{
  "num_hidden_layers": 16,
  "hidden_size": 128,
  "num_attention_heads": 4,
  "num_key_value_heads": 4,
  "head_dim": 32,
  "intermediate_size": 320,
  "vocab_size": 4096,
  "hidden_act": "swiglu",
  "norm": "rmsnorm",
  "norm_place": "pre",
  "norm_eps": 1e-06,
  "positions": "rope",
  "rope_theta": 10000.0,
  "rope_fraction": 1.0,
  "qk_norm": false,
  "attn_scale": 0.177,
  "bias": "none",
  "tie_word_embeddings": false,
  "parallel_block": false,
  "init": "normal",
  "init_std_qkv": 0.0206,
  "init_std_o": 0.0,
  "init_std_up": 0.0206,
  "init_std_down": 0.0,
  "optimizer": "soap_variant",
  "learning_rate": 0.00636,
  "beta1": 0.95,
  "beta2": 0.98,
  "weight_decay": 0.045,
  "lr_head": 0.00906,
  "warmup_steps": 200,
  "schedule": "wsd",
  "decay_fraction": 0.828,
  "decay_shape": "linear",
  "final_lr_fraction": 0.05,
  "batch_tokens": 32768,
  "max_seq_len": 1024,
  "doc_mask": true,
  "train_tokens": 144800000,
  "max_steps": 4419,
  "dataset": "wikipedia_en"
}
Each number is 128 + 24 x the weight over its row's rms, rounded and kept within 0 to 255. Layers, rows and columns count from 0. Numbers have three digits each. The size before them is the row's rms in percent of the matrix's.

# layer 8 attention output (transposed), 128x128, rms 0.184, rows 7-31, columns 0-127
115:078149131129148104101102122117123148156112130128149124105158090146124138090116165112140120116142130123140091101133145155149141153144113113141159170137153133117152125141100140095139142116145136116149049136141110118136141125159133131152141172129097133121162103100122107065153141099135145145122104134076143124174132101146119132061119159116165130182084149131094160154102122160138141103147
121:113140152133151159120106106141093093116157148128156115151101129121137157104194151171141100154134148151137166115164145152139120120082159134112051117167117197131115100166135089114125118130145130149109110091145163061119113123143173168160101133121121166144153144121116158119132130110133145115118124112106139127144134138127147130126134119105152119165105125134137102150111136137083142137110
116:072117111138121135145132126078138103129092125171128120071071109129115128140178120117103114113114143097128132119116140148127147114133156095162095093140105117129151131144099133114119117173105147122145097104117166115105119143148115159138130141144131083151132141143143128096145161141134146151117152141104152161133133103116141158159104112122146133096122131108130082205196143117103165114168
105:120107138084111129143167102125158137115140084116121158138097115137140108140109160114127156147103107146148143138193102157181126118138136147128125118122141160090082133094121171135101162126109109135121183132119142114159119134117080146152119158111104140128092122088149148132129120106116086081130134098130152155088132164107111146121126089126164133139107138176096134137148174159170107127114
110:116136149158058130110142116129105134122144165088154138096088103100104135122172148098121098128131125121115167131086143136132146080126144168085122104103111137088176131143106135134142133147154129121131152164121081166121176118101100112140111086144137144136153129126134102145151138082112130151157130116134118112124127094134112110117144087165170153125160154127086143145086122103166126122104
112:151072104102117144139131187137141127110094132152145119123159114137125139095117111112135170122155120145115116102132128101131048122109110118093120186139092120135149158134120142153146089157111110107162146138135133111108116157185148153128171151127123140126168111121108134103127106095162122090148109179137126136164105093103121086137136110128167101122136134123138146149109078125110152097135
118:142093106173125117133154071138094112153142116106118146152110124147158122115158161127115175147112098123141129176131137122115148125129145119093126142113060110125136119099124121110118096116128105144127175104111091122122121150110159131075075117106161129143145129110139127031143142152156136130130098127113129113143132125112148140069128139141144119096129135108092125108130124112111146189143
109:078143112140139104163118159124105097146100126163137069127112166141162133166105139132139108135134153139183152150154184106127154110158130128182154154100141114098098148098139106173106099125137129142133127113149119132140137133159160119113173122114129097164196155121142132146087118146169142103136107125107112125101115117114107110144146128131158131155119128089121123118140124128120138190096
109:106101164101086138148129110131144128155131120158123131154150126101158141133152120121110096142118142109095113152136115137122144148169132106141136094141155122093115123104082149152114092130158144127174177106128107101140118096112145156104119149139111101045128147149105172107136135157133098149123118151144139118139158094129150103142120094095090090133161106150069160090102148099152144109131
130:123141127099155100125133127170138127119141141122180128134099126139142072151129112145127108139138122154132082122142094156116127103153136118108128096126096095134160132147144197117171145157167130125171141128143108130131131125115073086125096116088111115136165145123154115133081103046124103134144118105149120101120126155098106150143140118112097144117126178171135114142161112147130164148121
111:145140175192114103137096124145125164113099136104138093111113140136130116100124148104112134136131143138120162142082133143121148119143106091133123134134157108113164081145100139158090113124127175144136130088129142089109114091152174160091120139137133155157082148124121091139151110128110131144088102133137069143151110125064096129153089145119112144115141139133119132111171122160175111116114
121:110084103151110122096145157155156132118122119109110130103126169163156140156113126105108141106158106137156127142126120146100162129148144142126133111115140137151106154209105124117144117127151139140102160151106137148113099173111137120146137107084106177103132155127142117118123147117084094155153146156146142091142117083122152149109165108133145122109089122108153199129166130150150082127162
113:134176118133120131116147129149170122132130139122105138122121117104171145153097124161184125111143134138103136168086128119129116176066138144093168098114072109124111102107135147145135121151135112144176101142144112154125118124152115174091141147150121160114131119144155084105153154145090115146131135127131131109067133166124107114117074081119138169137102096151118101095138110123123139129152
108:084124123140125116096101147149123133144089104151121135095081140084093102127145090137144112131113149132145104128114145116146111103128167161110105121144094166148110086146163106134140115142117143139080180084138081149076116165164123099087108168116125103142119145145137125113160143088147169115151089142167074137131128139152133115165140118149147107145138112105130155109156124124106142127123
106:123142096141134132122099108117144128119121127132156114155113071114114140135123133178164125107132123125159125162131114154164153137130073137123127111123107128171113127104158128124108119116118144134094104124140094145087094152142138135131146111110171088092120138136122091146154078119152119167151093109190131128145085097147155097142111124116123121087080176125122167150174123134187113115112
111:147118142130122132135143142080149133145131095135154088076133118116104113102162093105091113122123120157135101136112155156119098117162120110142099117129144136089129138136155112126105150144059113150118130156121132162081147165128154130094182130111136101115123145141129160142127152162107143156092139092118157095156128151125118131112139128176135151129089143128140193095148130130142064090147
107:106163114136130117150116130112115120150148115169096119122088144124126132122119108130099143185128151175128122140118107150109155145083110130134140158133094115101133153118109156130130128124128105154124183077146133124099126139148138137118129128204115155123110117117138133097149097127111115159116135143130114122097124114126152078117163145163134076120050106163087131127149068116079120146126
097:114152121126156119110127151133134119111138108137125127116132076131140135121134111148179167156146130136133139156103120127081180144123144131156062090118127119184124155142120081119107105113108167106121160081169127153123132127137105107139144115085146159167137126144161140122146100149162098155148117149142166140099156093125060156160157116124116134134135135144108164128097155139106087116127
125:108117149134180132142084129104116160167119113134100086130150156118106130104106118147120150133129125114162168142115106110159144097122136115166136090142100156121128124176116127162123110135130115095188141103099108080106104150111116138110157107087154154143129133132137089118129114093068136161153157106142141166129144147113136092093132115128136157104110128115168171148131117123150093138070
109:138120110170143146150105086124127144153181096076075139122138095115136143132142146068078099113137115145118121107112108131110115092127112140097135140122173139149127143129164125114120125119152142104128146132116114124162148168103123125122200138130139131112169132191134095181113136146096129133147094100103126146087134134163104115117141124094116117119127107116089165165129134154103116155118
113:149153112136127162106156104136119156090136126116134141175166172121136094115114134120169126152128103116139112153091140180167122098133096120133148124109171165152125122107113138088157150137115122138154059148113128117124158141134114127117129144132128152111126061117155142161138157128107128186129125125148119113113131103105095178130135125113148137102149138108104103128175106164089088174133
116:146089166112108138128135161116139145139175154115128134106137124148124113106171147114140134117117115107135164161156090112140109116134127116075115153146159176132116144092161122139144147128157113121147179099118103193119110130170116126118159115108091124114119090086101091130174170132112129165088155105157182140150104124119156082117110146124127162127131152129132090126140141137101105117120
103:101147125136132082125168128088122122142159131065127101124147107143128135075132146123109186101131124107113175141122148107122127118096126129138128117155113127093114114141083124095160128170135151106103095107128096132138098097126178125078145124132119087105096099091156139158148089115104094091148119151121130101153148121145120123140124077111139109105106145103156084145124118087144126123146
122:146089091124128144125190113109100151164080109087108110136164107146069104109087060144138146139073129100081132182139128123128144157094133127121103143151121138149104118123096149158105145130115117127117101100130139125111126148133140133128136100121118102145139117128114142101092124104104090140099095115128139130147083144132158089115171099130092111174129128137137127122129154105139106098139
109:111087164123135152102119089085111155127121119100174138097134087091149098120104134146136118182116134100124139128153113116113116148116170189125118144151128115113103116117127140115162053152152106120143132096119163151131139134138131144133113110131097112128130183151104149144175118124135142154099169104086147098136110133116119144131117135190113135127108137135092088130112103111112118096170
# layer 8 attention value, 128x128, rms 0.206, rows 8-31, columns 0-127
136:095132146126194185117150139169150119106127092172124134108125146135114123099140150121106102144101139122088131147164146111093160115152117116136136124128129128126150106123077104164121110122148094123139103081175172115128139117163135139151096102106098145141098089153123111146114131095110152150138149108141147133127158123160141134108078098152116061096141103107101121125138176146108131116129
129:122092104131148159150101140117154132077144138138171145085134130154103127115146087139152140102095144079117134140188135127132156099109114120085166131126145126157148136118116110148123108073183084138133094059087144158133108108142162124148112114139142152131122127136149136130100093122140137126162129136099116158133166122110137148109144135077116123158107144075108107125132131135102117153106
110:142169114161110135103094120123160116101148143180107121134087099122133118127097142114098121121079137114124123113115129145176149108148098138099123064094116156143086120132175144067142158145123143082107153140116124149174144152137116093149139117160113155137151135118143102108152117145173143116146112107118166176172123114093087125140128121128126131087152132115116136141118170124155133150119
120:092133117098115137133119125141105144139172137079094131099142104097145110127114166123077066134139124139124096096078129160149149150106129107105104078143137110152159110120102164132127133133100091144146147121099157142120112133193124128174110142136108148125144078141082104148129102117119129117116147157123123131118136132103103105124137114152168133143090156182111098133135077141107113107140
123:121085104142210130155146141125101130112138148114087147090117137114133141127145113170134169123129119125133172090161137130114138100140165159117124117124135060079145129125118130170122110165135168098136128147144131101130087123153123183097128105117149141153176134133147113154111132133117120126131113107119090103115114138188124108145165152078120127118112138124141171169115109140107132135123
133:110112120156107123152137108083121147128128144126126141155141151142154092114120144134099163114161099107174141111147138115101132102150153072081130111130144127160110150084122129099162114122082074128084136151142126133133148132172118119115116094179098150159086116189152099139160154116100127151114114147104129103131139148133120092090126146160104117127122140119098118108101115134119152125065
115:129059136152106155168110139112126079115132111180127137157162102155131115133098144137162122114169155140140149129107158125152127136135141141151146129067120091112123170090120153154123129164144121130138100081120140107174138133096125156093072122127151113137098145139170128113128185150149149103149131167140143107134168133128136093143119122098105127096136135122117142130113139126116079098148
126:105138146130136143142096135141154101138103122117150092124096129128102104133149136128144113141149106092152145104127119137158144105118115108151156147154142164122150141103176118170107146143131104129143138186133115152135107135121140133082131141166132085122138137120143114152143089151095123137159098129087143155196126088155110096147114141105139180112063175112149125104153190147149146118117
151:165171125137115119107076114098113149131171078153149082138137113076164112137136102128123113110147152115139119096103097098135143104130129164102095112145084086064153120120138149112125110089119118131135141086150108129107136121134118126165143161135133121116142117127132135121141094129125088130094116104114170162089096094071161153147133119123111115145111146121148141166165149145112099109121
134:165115101113143132143112141166132172135126126142176111121129143147126160099143116149070155108164143088130133177096139129171090179157115121191159113118146121150107146181095170138104109123126103192120133117109098173161156132147106131103137163128132149142093135125121127113129119159108125115170130085089117126158132115112122104144136109111122114147127122109120134117090134118092140122139
128:107088172134117112102082100128127129126111128096096115083131142137144117123120099100132117092154097119142136139085124136121091164111135118107143142134121130119109121164126114126129142150081168096126150126134115107109127129135096156169131129103112144101118146171115184136118159153131179125160154162130165128160124134122092154125139147110167106161117130155133199091157129127090130157072
127:132133130151104088137142122143169170119121130117132070116126132155151141140096141139133118131131111125147058096116173152172114101126118112132134102125088163132120122099115146137122137154100089097152118155109144125095145121143122142129134073099131107141120156104121087146107113140103083156063095169103090112162126109104131134152111140149127116112155133112154154133116098076126157150162
123:166107122116155102137145105174146121121115098133104152100151114119138156116133111169133128098095144166104128146163119109139172108106141127130142133113096111108120117122119153152121124135158127140072178098110118137088141114140122127119116132122166130088100098205117116114169150134104127147153125174140177132120175167111110114077099148157143131154090132149125157164122130109118134086137
114:117136135134115105174114099111129115097122137092171101160098103132098158108110133153103117160137155081148107151158087083145133093098094166156137136162091121115102155118104105161108146136119125117072141151119110142095121140152100137104130157095169161085103129156094126140160131159140172119100152143157147154128155122104129136146133124097134123149152111118125163140086107121145118098146
124:114108127135143076155113122142191110132111154126120148091099128108129107087126135113145111103134116126163141169109084112126124139117123094123110125158124093166101107152120164162084159160135159141093110111128113136111133150108133152174137148116124137082155139138135136122140125156127138114159097086143115159144126138117111108098155184108080178143162083134125098108136094114152081140116
126:094138113096102103134133115171134106107139126142114077103104114138122118108132094157100124138130131147168129116153175103121150103144148082122163132097102106127151154124109122126133116184154118127143160111156092134151142112156154121097126101136109158151138128142135145131146130139129157165107093116082151158150188094146137137119139168156122124164101080146062168159115134098134103125126
113:110095130136149123107103141113140126113137139164148184118161107164162135136143107109135085123133107104120152108173127152112138182169104123153100141123099140104140159129113087107093123138134098149120171132134126143124138152135124140138111165117096102113085140169136135137140145111146190156162102160152162118082171101125124136177096137120106148156136138160111127123081108087133146129152
146:079116088133130154096144119147144152126145097117149097140166152169138138096105119148121127124115144132118136103158145121142152108107142142159182083140126109118111138143115165160103125150088120169117164083096110134101134145080094126087141121127139160138146184156122130139121152145174163144113163116139127184157133140140098112140117118130113118160157130123112107131131110093063096128138
118:073128176136098138133117153129117138132128084103107135135133116113133106145121154065113085152150121159098125108141078140160116103178118103136144131151154152146142135089117116074150093152132146162105129174118151092145169124101117103139114159097152095126140142133142133137143121136160112118108161109174095146108131140097095135132184130156135118138142120161160116131131149155152100160120
130:123132140084106096119147142092122144142140140141089124149144099128156164117122188096146118130148096073103097141093163130160136118137113091163100148125128147066132131160136150102126130117095129113156072114138138101135201144115092142146153104135115136110136140121097094114104114099151132146125116115112109135096120142115105159093157124117145118144120119076137129155119085164122128163107
139:100100129118139103069134064110132132117167160082107081096095079132171107134150141082104143136115104141142136157117118101140117120140131162113126094175136106123080124135127074161120154143128141127083121138127160157155095145139123113104148135114126143151112073089109084121129134175172119127098107098120124129143135142108117130088115097111149134132155119125131118139142123140155113125119
117:087120110142107103135151136108159156099133107114120109131131175154086150145138155113182133133135148131180156106144109135115089128119171092123120101101113155140118124164100112152171172147143119121121141104093134134120150107168171142110156136110075152152128070149087112153123125108127125154123121132144130081124140105097136148127143106092096108104106140096154067136126112125095128118111
138:109159107135111136112170094173107157121088133123114102146156164114100157112151104148171121104151139117121122118174145100134131135068183155137148139136105144159114140159142135148087170101115113132118117151136124101137115148131133133130137119120137186153107152139137124111176126101124155155127122121151110162127114114149077101116135142080100152136173121105133163118107161087135183123142
110:111116145072159100146110111184156142102109142165112104135082150097147127136115119108126114115148122124123118169183111127115133131142124106106113135166129135100167149106123151142144170115100093111164105096112105159108114137141146130143124105139092142171147095094148146129190104125131110126124117122171138124101158101103123152092115137139157175180111133103143140089089123132135105092134
# layer 8 attention query, 128x128, rms 0.164, rows 32-61, columns 0-127
103:148123124109118129111139107110161185140118121133125149131135099131123128133132115140112122134147165162180126151108140176129111119108117148159085097117149121128118172130100169160116147079160120094152134115149132158074185116102139186160120121131128127137117074134109110145114101126107191116141140148125116125126119139093181139133116169136134158154122137121157144104160095146154147079125
093:101120140136166141142112146099152106108114115127105105101127149084176131153117136134131132180155084100069165131168174156106144130123178111080135125145129126127127126108140073120119115136097143159073149142131109145115098182164102133115122151127078116120075130125160126129101138124155125125110146152113114146163147113151134101122122095115136140094144106153146137118115161130117084149120
086:128132130144143171115120146127157098140115131111116094074125141096148094120143163133143096151094098083131126131167142098095093124099093098111129088143172130121143125135093129137103131156135124110114130113152155140104144134101132139144177183150125111098107098105141145100139138121151102102138161156135131114160186139136157133065161085134084129138133128119125118090135131168134085150121
093:119133083151127160140111167097131105152135143098091106120113151123126148135122109155110116148104119110113129172114154140122143128114137137124158120132133107163130103098148134073140118184161143103106120120142123108125078154136143134117123140162144169129158174112140180078148090128134144157143165135177125108113152122122085132100136107141131191106121108094127108140067180113136122140134
084:096144099132114108161163148139134099162171135142125099108146142132136156153120107125152112141128142163123083131139090143124142125142129142151146121141105086136137116116109105112127123129104134125167188139131087096155082179104113106102084118055125141117144167101084143156133151123099135147181128150159109134137168119105119094147129152130144092106121120117113094090125154105106106159142
107:133173145111094123090159077134157136080109108124145160146160100151121124105128116143093138114149130142145149137088120129174152160130131176140114114123144159086170165117095109165103110095142122122148111135156110103144123128116134152120109126102145152138149151151141106209148175136107160122091109105115128072130113108129174107126133128131126118144127159125142094108148101126113167124132
086:096169140167128113122154115142129138124140123187150157133125144131069143146146101134142127099167111145116104140127098130150152162102114111159142140155091099109159092115153108148134065093171174105108167136104123141114114112128130147114129141081137157136102140134097103156146129100144157102131140130143124106092113127083113111145158104143135166185131127171147155146103135094131153118132
086:145122094146097095089148097144144128103097124122131182148135111159126125138131136137121161117134126110159113120127119133123112130131094143163121136162143139107119094142095122134139091100132138176150157106127098103151135115122201114124097134144144162168139092150137070188115116124127145108104070072112137091089134114112122096166143147112106125087119098128095127121151118113142158123115
103:167108087133128126073097085103175151126104110153102132153160118144121103127097136125133147126102123179137109122095109147136124176133126147141132119122172126100137135118105112123107139083154161169152134138123100129136134090131173165126109110093130114124100090148119143155133133133097156145109148109106108113125147083089167108154158159132120096098109110104156094120154082122080144140146
095:086130142116156148140109125102164148137128098133202105162112149096122134104108123122111101113105118150092137109122115138107135127148097174133151124140167126148130170150108151097111164108113128139116110098160160146121138132168109132129111117131110113106115070128136119085109088169147130127159142112133108115177189118118148199101132146112132118144120116160152137169108102114124125089140
086:116120150140134141114138138166185149107128095158148116151142128137129127095120117112111147142141142109118100146129119093143105108110101160148114117111180125118171156161160150143146119085129104113123135118155190137113121112076136116086090179128146132142149126138105101133115093130146099104122136137078117134119092135172205125144105148166158095108151149129107126164144083125118131144126
118:124123188147131183147121159120148157110108140139099139160114115136143156146119152164125110103118127131137131088160137084099086138134127142083122120117140163191126101122144108134110125179132111149124127136151152149121129167133118107127138125173102126112162082126146119102086114161159128119081093158114162133156149142153150162124144125165127140131161128180110162123151151130174114108117
093:155127138129150160150161098143067101142097148081105154121093146119141149134182147114085123116145121113117122063104158116147141161135161085114130125118156108169112153147113149078118140180113119163124143137105139128124106163125123139124152098123112103110124135105194109085071133148133122127143106077130151127145120137141112120130140120133107137138158121150165122125093111144133117128088
100:178090122135132108097136155145100110098097111157116120107095126166117136157128156130144116149101107132102153168135157136142119132145095089129154154161120162120138121145107109088073093155149161122124105165112096156137149102107164108106107135051172121113103122132118109128109174099161152127161133108143138145111098112114136123139112131119162128119150121131095141126085133154148091090150
095:111151136135143135144130105079110136135125141159132111147174142117130112123097125146161130152131119137112119102123117086144169125115132148144149153154119095102133080174166107140135086163113127147144138123117121132107145092142139118078084131164130159176150134162125108121173116150061151101069100136112106161157121116157114102180114122138165102159113164087144126139137111128117121123141
094:175151135093133173100150132135125141114125147164142124136139126154132140116132107128128084150096155145160134133155137106113094135134125163125136103161127113131149093137149177177099114147130111149143119122131131126123080178142146129116070109161120098121152099099110125135115127098106100090105102149172117109094137179156134128163127100109155135136174123107086152148132086116117110081170
090:137146115164169114091117163139145135160095133147160152115103121168095151121125090132126133168154158176136102102129108139124130107165128094162129086119111099141113087083133107116110135113137121103143114105118168134133159154131117130181126144153099111138088087137131118172138133113104134080135090081171176122105119144155141129140095153122136132095140140138106152138162101099117132157147
102:170150105119124120110112155176143154095166114155152130136113118125120140144122171119140130128172140125133130157132130173117133109169146149151116136123157114149101140093089082123092158123166134176140136122130126123126136117093096128143118136107143121124091163172054119102166121094135148106146137110143170168120143126142143072160158132095114102116144114119112062104141131104122122112116
106:113135150140087141128134133136121124136140118100101141127125113138121122168096091121113129152075085142103127149148148087148127127085111181113147141082112161165109091135114130133127123121155163088104202163114111157139124130135140099111118135137112116123142159132101104173127144138130114148119143138122150101116088111111106128105160129178177090080145117096109138151089139179140140151135
107:141125112134122084136161155108136137130078167147128161163179133164134149131114136111099150164131142117125144129123099083159136114155101097130145124143148163151162163081154131080071155155123115095133114160139150118108147097118147138146154159134140125125188133159183127139116140135120090108150139128119100133167114099111128116159145127148107131112147157164083156119138140131159110093139
085:155134106143107119143123148114130120147101098118128082115084120110108130114140146134146151070125116118132171102165127145127138104079114086116127135113095153138151107169112164096120154151068123086128066119157102140135153121104129118176139141136092106112121120083144143109133132136144157113180133128100116152146168118153102116119102133128113124122127137158128177191119163123137129103161
098:118134134122131122167116136136105127139112159114137140127152167124134134181104129137108110134122111101105171097144137121105129078151118145110177111101144136201135123142140148111125071136117084108094142113192132169132113182085104097105120140164123118062136126116165145128128125135103128156109111123134118131165134106144098144070119121170099148137131115139127122144117148157141162138120
098:148140115114143137120155156111128126136122143136120155133113125105140101142210133112125108129104135143168106122105107108110106142099091121135091107115134137122117149164105150156144167114151110135121159119153114129081181160154113100155141129111067112125133149096103111077064146123158081107182187175107136116117151121125151149129146122148127160120129113149134107140120159103126149124136
097:140196089078112141082139153124144134120134116143108102153068097164092106105107131155163121086125123138114085128109137131098123120116137116114107101078107137112126140137161120129106119109142116130097098141171111139177140105179103152120143141114131108120140118110120122154135133140105150095135135141191145160159126108121128120095102106173140099173115124133112078144092120153120126112127
103:118109112167086125129077094128121156144100172119101108136095121127126116108146134105130129054089176100119139165145156139158120144146106108177091126103082149130117133107154142127133132144135127112091097127147144110145113164113145135119074115168124125132135123190130117152124103130106126159121166144125110112131144172128164094099126137115146129136080154135144174146114141121120107092115
096:136100152107153085127128120134150118124143150143100131137150159172128086126140121177124141139140087151122144149108126131130132112153141119184147164122129121124133125117130100070142139147131149132107176139118092143132136149144097121140161094108111177113105114128165096136143102166141138081124122115189092172107141133112143110101147159146113082121110138123101172101125111158188154101107
102:173149098118158118111128099105150103114127141120148113122157120198162067131096122114130125116144145142136139133107142153165147127128184117141159170121142126093151117099107147192150165076177126142132139137170147156115132133139099137102051115151101094138138130118142130130123148104136154124090132132135147113130145116128120103153140141140095129135127141116147107119085100146144127153088
111:125164144157109174105144138130109118116126107134079129104145133072110159092132143167089127143127157154121112177100101146108122110128087111167157114114103108159102128141106151141121143123145116133094141107117128101103146169133100140122168099143141120143101146109097107113103104128151135132153132129162094101103153100184088110113124115120106106162147106115180179153084124123120163123124
096:172118135100099128122108133123135140146137141128165153185116099151160112095135175118162091140152123090144116160176130095140101123072091124105131138168124130127113136145102136177168117110124109115133135142121078150136126083123095138105146101129080123099135116169148111183123137123127118115121102109079158120131128138148117131119159124130107101125160108160151138125142093107186154127147
104:147112167131131133121098126164095143139149119118173136126127146114096115130141128128129110144132104132170120143108111137154112135125106110149114107069134099127089135117158142155163103092132145129122110135120124141121107153170164118110141174189110143142201135126135120100162065106128128117135158111145131139117135151128093137161101121125110086138125097132159101117086064151115077156154
# layer 8 attention key, 128x128, rms 0.179, rows 32-61, columns 0-127
086:123113161100163113095141139140164142097132113148099156117150145097104139142084118123148132153108109132104120172119106134104131139124133124159131122139204113142136084172113108069126169101167109142135125124093132154167125090105156113128113125115157100144134139130132131128138122070131109136136108127132126161140068106084091121124097128171104112100121172130133091117087130165119128129150
092:162157133104143114121159131148138118161134106113152122129122130141157160074102121104138142128117139157119152139098133116157134115158112173091126088129124162111136119159168158130134180149120133162131131113114172124115149117117174167132159088123124132141141138105132103152154121106117157142129113102163135166120128105100107215093128174167118100143126161103130124078145143161133143093147
088:182120108129093118128138105122120173127149155129134117164126125102092095119159118123118139187135153163080169141121096158130159107117137120104110108139141174119160127142139104133174118093125108172119109122099115113113160116163150151130140109107151151122134158135116143145129151148163157118113147141091165142079121177144098076116109105127131117097113136109096128136172169127153165116106
086:125105117110124154187104113163094146111113118150130141117145147120168123104173133145118141074146150115157127124165136088132101155142060157111109135096099120146138094109089118136107111140149133114144147140126123089119113158121140130138113149120047071093093132128120110140124127166113127115138128157126115097129126106144162169120137083113108150132184129176139102118145107117111136123132
095:157148086093144158135146134125113073153087119139162089094141144122168143140132129112156152106137125125077114115139127109101115116142141106130131117155128059084145116131138160152146116147149085109102158142122149085123109087160152130125168137118120100102121158134152144092136105170116130154135121168101117111143148151149110118094118101160146173122092085137159118111157153109142097130119
102:091083093132139118114130129109128118151165150122154112122124107096147131142107118140155136146118112155126147138091156190094112146081129100130183153141126098136121140118126115138089130140107131124127145150102108110132127112135132126138094106110167150102114130146123105137116126091118120143138068051172118198135120158142157119117093143110132115102119102105121075144103139142083148089108
097:146115144151177136118083131123142114130119118198149123093122143132128137094085127100139134141104095117129142121140122106095135136153142091150158133147140108165112140130177119168107113111108158128135137140104139169129113130132126089147097118133175162140121138135111127114119079085106081151123105141153140123146106162086149140146139170190126169117120096117157116115078114087096106137138
085:139151112146108067084156150107130154099153126121118110149135161082124142104127095146145132168151088109145111132114116114105118155137153132098152108157117123124131134143101098109142106075092144124134108154092126134161156154135131159134159140107161133152125180140150125195153155118147142164091107127118132128142101150115130089166115138107145113118096157097091105144164121130080167116123
094:129135076110156127147093093112136128105120115101140091139135114122121101091116127119151096151101121167126109122126122137154122129194120127116143089151148110109116148103136106070122111158098150109110106170114104129105125122133142129111096128131149122147122104167110093165179125113094129120095071101152132145111084105118137054147117140106142108121072116151101127140135169118136149135153
100:128081118132157147118129136156150091133080096150141144137107101175105107126130142082130139128146157142124147153113163093138115070118111150145142133148135132094124105126122158104140101117104160118139126134124151129071124108138090132115041135145138146115132134136132080175135122140110121141114159142127127101143111091089132115099164117140125124113086128131173144129089093143185096133138
095:136138140090152093118166147126101140125093130107133132100123133125110118121127117108152157135111159076165133184184134154123122160110124102128121150129160132100163111133143145092153189102139129124098102126097137116125139091106145144129121130119132137150104144127114166109111150088112125154126148144138101129160088135142120128148044112147114151135104156140111131162123088062142140159089
119:145149143166145124151134145180107123088119162130120124190112165146145126112116119153134155143079150120111163111095143099151123133108114143097161126122104135124138164174169167149145156107134118160131129140124097125169112140186085116107151149151118163127160151144135158133125149114153139130164181178086116124120134150119096156121159118112139124109139136147186122120100130131135115121097
095:134116158110130114159115110145161126156117153098092155134134142149134163146169129140128116114108130154120139083158157084133094102101119133136113153165128134133121186135163131108148105128199160132113144148127162126124125106147146128119123135143095153119172114108127148133122165185138123118133152125115125138110182146127105153098147128123116101112133133142174155135131187079172087175120
112:087141136162075104117115101071158133103158162096130154137092166156132131069184103131141143111122128169114146115118132133158133151106152108104115118090125182112126161153084135130135112143105104155143103151133105095124126141105123144115103137111158164155145113125149120122087140125151118088128122076141113130115134092100106098165151151134137116092134110162163106127099111133126133101144
101:113156156135144138120150125162140140117133131130094105135075151099103159158141060146099118138121122112102145137119131147097141124161136115131112110170118146155097158090148136111144106085169096113126129150123143091128182159136131099117116133140195112159126131113110140155079134101120166111097136086120121139113113078169148112162078142097164133126110163115129121151141137122105129117150
091:144124131117113108110103160145106113123141137113126111092125129134137143116131115154100162072115130123061174146104132161157098141103152075119113130137099122124094089125090125117142169133101121133137122081093147107094101145105115116111126140129135089115083109092129116106100130136130167080129150095133111163124155110125136140122135100120115173144108142144111131157132159150086137061080
101:128144161135094161144172141082114148100097163122101142084121132138098143135131100115179116104106107155108138162131151118123138097150147190156166098154151099152140134115153103118119101175137132106125135153142091096166111148139140102111104123130170157161124139139106060130131136154133085159103134118141145136153118129132126097178128147110136116143136093115104093102162148150133138128110
091:129113138107103154162140090128177108154139093140101153129135133109158123123119122174132118086143155119179118154139151109112110161133083083159146159080141126114158108117122164094142128142081096128116146132139120118124149133149140135146116158141104183089154091125154155118108138171122087159153103145127150152143124081085109137118112132165113099112084095118166113130111142138119140143138
099:118152117122136119112137121128116082157156141130142125081087159092104098099127121144105118139122157103178165111169147135145173152121129087122120071122134146131157139110154115108105133085088096130130118177115148166118120093125115114103157173117118122082154142114129130112118173149125121134114145095182118117138144158182150113134149107113105100126117116124130120134141108081108161112085
103:165135122069146120138157113107162103139156121107173115092134108131111111155151114130158122090133126085128129107130158152128131141111134152121090115105068130128120108184145173109122163118132126143107108145152120087143125137090114135088181126141099131122115062124133135129136139140154119139143155105063098066117138154112104083141125118148148128100116140108145128147139130133152141161111
105:128098147134148174135100124125109138121051138166140140134134121113129126166139130137108154106142131117115142123130138151126113112094102121136158150136178161115136087169122137145140116150120104119140077101142157151090115166138130080136141154097099109089119124092151141101085125132152103155145150155073114124110170160137122130118147138145087152080155153126136158163131079149161138137135
097:123135109106096104098139152118141110142170105132133118098117120150090153120102082140145162155152105166145149174129099134135150151142145102098153106137088139120143098100097103144112143083108123093148110151081113124137142141104114146141129107166183128154136160146080114142141135108102148134111128129138100142107094106124156059163122125081143114125093137120072124135125133107111166115156
107:131144151120135158078135126119103119130155138171089137116139140148134113069097120133184131144069106141124071151100164130093121140118129135141126097164138089150114128167126096175131142128136158142110147103124137089131127098137156147152093120114171163157115125150134087130119112090112107094112098130153127139122078133102158130126140094127127143129090119106107090113117143113086162103123
098:167112151123101121104129168114123145126144117141110131112132128155102142146127167141121168099107134163096174153104157074118154113129081122100129070119145148132098137149087121164098142102165088093114138132106137153143124123102121115145041083164140131110167132123109141112110096109120125115108121136162111120150137139109169110140148116092150149099134121152128126130137153094154148091118
096:114103120118143116123134169126123160090124117169124151155150142142156158095142146126123169130158133175163148132133078128148109155143144173184150150142133135115080087140115090117144127152183111116167117085111119133118160139132108157157110132097123125193118151111100124136144143128135178136113134153130120095111118144116137134131117115143150122170089142089146074154150091139136136121140
085:137156139108118125109098134139142095105133117135127124094100131128137117139171160104117129127147079118109110105127102131143142119145134170098157130167103102135208176130096194136134150113081141131140120154093091130138117152125124118090111130096130166149125135124105138133120163070108135172131106193134130118133140162123117133128101121114150104094150116101178135141152148139157104103117
096:118116106108130135113084116081144123151167065093126132106130160126123162141099141165121116153141138103134088116176136119108081155120113147118141092130147081143093115135145115102069114092084160099148103127159177117114126154098145109136087154163114088137143121118120120142129151124148148156138132132100124153128153113155156165102153133147138129138124097144127147158128145143184102110129
108:100092143100164108170095148128094115154113126176133122153141136170086124110137130130143124113124129139124108123116132116158152153134155109160107139174111110123127118100150094149142111134144173112117122122162126149132100130119172107132099135114131183133053126156158139081204136150138132106113097167152088150150132126133124148142112145153100118114104166098150133097128131109134105124088
098:123162121138136136092116136139155135118116103141122146146127164077114078123080119148097082129162120100102123091106114080144126110159081150094133133123140134110103131138111106145114129143109113142166144117142129125175176095122123156116161117115166180121135145146146177147086139124151123157142130116108119114133158144129149168107143105172122151102144144129126096126132172163115125103063
097:111142162111174131157129127111116140127166150083120133159148140156105129137128140121100124100112123139124100126168158144134134129194111110105172110107146120146130082146112078091122085095109129128134142083100122150125135085120106152157139106181134098143120108110159142140174108134140141120110145114124171136168174142128114126149049121128127142119139162087150118123144161117135120102127